Part of a small language model's weights.
Size: 12 layers, width 128, 4 heads of 32, MLP 512 ReLU.
Architecture: biases, tied embeddings.
Each number is 128 + 32 x the weight over its row's rms, rounded and kept within 0 to 255. Layers, rows and columns count from 0. Numbers have three digits each. The size before them is the row's rms in percent of the matrix's.

# layer 9 MLP down, 128x512, rms 0.143, rows 109-127, columns 0-127
103:113158174182071142155154089100134155129097148151162129102104119118079130188111112104139076122132118098179149178090095095130156160158162173153111120144159092112164168078126143141106137140152127188087122105105104095113140087133114127152112125153096125156130088078114163141137103072122088136093178118102127149139143113119099149123152135084179087173128081134119101126046090143135083177105
104:120149140138069164141143157129167105119121155126144113133103054131103130152158115159099119093147085130070141159144121131067141215184136123140136101102134128121083117123129126140121138127122130150103130086110146151178136163034110139184108138125129164095139124106163166159056144136117100074156169141111119121138135149121121119177153118114129125131181060121166147040185155143097115113136
097:163112144101079162123136146122078174108206162117114180162126165155097153135168127101189136158139062131094102079139138128121104126161112110080111128182101159149165095123111080121116073109126139115125094123127126120158135171141118134126117130075158165095076098117092093182128076178110112078132050141111160134125169144164088139155125189132135179148096121156136110051218108121098167111095
099:148057164071102172144123173098108102117050149123072089201101124195176126157140061124147138095162120172122159141112108107125185158093090096132147126157104133144138132080089145094124158113122160105174165128167159109124155103126111116158136122135120166119115153074130080109099117101148137156162096164123088088139107084110200163095155179124090160155150096080130170116200103087190086049115
110:118119179166162056126152115104106165144112134121149149009098101115117145158096161086124102109166108139179091127163114151084130144102085140100118157166083104120103124165103146150171205128161125172131109088154057190127128176122155153126139148121139108144114122091098101181152102110146155128149122162136147196114121187133126127104174120152186122145123111181148185151131100138125132187186
110:171160129181127194137064163138126099108125077192087098080096106080066114149095086160081138165120167149131129121133147141096131103128144089108109203140071155142124119156176169118144103179133152054120126120083116106129156200092144125102128117108127097119122188080128137132138076088142131123127077084155148219124103154125136078127082119193097156132112165146104109098123140098104125105146
105:176129122110090167099113082134126105148152092109093111196106148159136078144119110145163167165139111119162181172091122130114073171125129126129161148097153103095118127161190176148173132116157108133130150088113133101152144102076187130128162107131125083131130123098157115166156160213152145131098106142180128106148139114130152115141103108110114157129132112110089117099125045152128105110035
111:074117099116098150106173084145135097137154182151176162062175124154136139131136120106178100102122109199119132129167121130110117157130142107153142104132118099120170065124121130143079127154133127141135095126124161110195158158164144116137152099142133129165095106161131214113133215150162110137166150113197176194135159161131173121181135123167146146178155140122113172144078116078119134122136
109:115169146151093071136116107106097166166121133119137187108094149138111190123129109104098123159108099134113139145113135099117104128161154126114110115124127149169125140164192143169123109139132176160145140118094099129123149109114135102147137101145128055073109099140096136090141083125073061161139048125125111109135155164134107168089127097108103141082166175141137180114144180131171106107165
100:139165092100193114143146145150174150160199140107139124120119172136132140083151090186108118147118139160172085132157060134109139082115168149128154093068135092210107178110138123115147147172127186147119132111096107189184141114166109109140142105100073154152147149144177108197201121103159149100037164091139161181129181096115132096149184140126120146113147129215112120151098161136061122099156
101:094171161091142114086125060160125090090197086070148169110161140137231104143091138144147165142096104145146126161100107132178124092113094137124146133157149183154145118156114126100125110132168171121105154165121155203092143155094101161151164126142138103135139102159074136144211078139134098125128167113162136167118108187103084146155162170063179107085066104150110207050141142128145180125146
092:107096207160141182149120171086060135140141089157132105103085105123135167136119078145104113146110151135086211143128113146114123139139074120137109148110083136108144178199153146181117130110092126088119129074127176160151139113150195100118102136087108035171107169142057210163132194125073141071188123097155150148120133096151165133135132090121117098119134150122116195109084142171100079123148
107:185122130119168153106141117157139162165150094156077134159144085105148155086142156192140078106112102114159112108094141084167127093075106155134157109138154081130127079139126129147104093100062138080101194156103149058112096078209148157120168151150115109122137179212103136180106170130093147171196086117112110156141164141103151131134124118178121177167161189074116082117076164156103112138154
091:156115120176149087110160140149134121146123196140122144152069151083154136150129142082121141144118158150121082130164114156114164195066167154145149129163125158069138127170138171109129063149124116112081179112149131129123136150216156149097102128128190126105164160098163122172134085156161143083160093141119107124117063101129169136154112120097118114117117197112086105109190118141161108072098
098:110108166132148150142135138102132095100137119188057117201082180125188115084145094124110139128069144089163074202093153146183192149127101118115134180163136092157130154095132129137116188150108181113153099096117095114133082135119137187139217167084121104119133103115114130114128095138125118148129133096109096086109162074090118143102079116162102106133162144136114144148129133165130124103103
100:121070120132124139121104102079065146094096133118127162141168121089130141158126120127149131066099146122086090137096114089123132173074120133074103198119082130105112066170174140137149112044094150145127120148168146104114158180096138113150147150125066109127152094109113153117171142115190117144181134086191131161144138156184118120157141180123087176157142173191152145166121124120128099188105
096:053112046100133114170126163162134116112101096101151166184104126132084180156164119124093081132155185124096178131089120123106076137123134154162121129103139097128147124077054088150156091138087185132155168115181177148093107101170184117128093079134126191110163106129150126076157124109108152120066137139142161157145122091100081084120126109111090207085118140112098168128117128128192144159086
102:173149156077081115106126117156125065102056127166115154111173087136127147124135108097112167148140174167151089152136147148144105125132113168123099104131142174126064160131080109150128065139167088154177095163112108111108144091073187134069150125130079115122091119189140148148120089123085129156160126165133130172151087056122113121103088083189145083133083114157083170143140141093130130064128
093:125168100117145101123094129115155134136174175132114146085149101119178151130118062203161115126145147159105169142111078130143109031134098135115095163151155122143146153145124121126099069105132121075139126168110144131115077128173082115188103178114142179158110158168172099092206096083113199190077103161106109097150108153131159168077063174069065144086177109114139127065101141077132124119144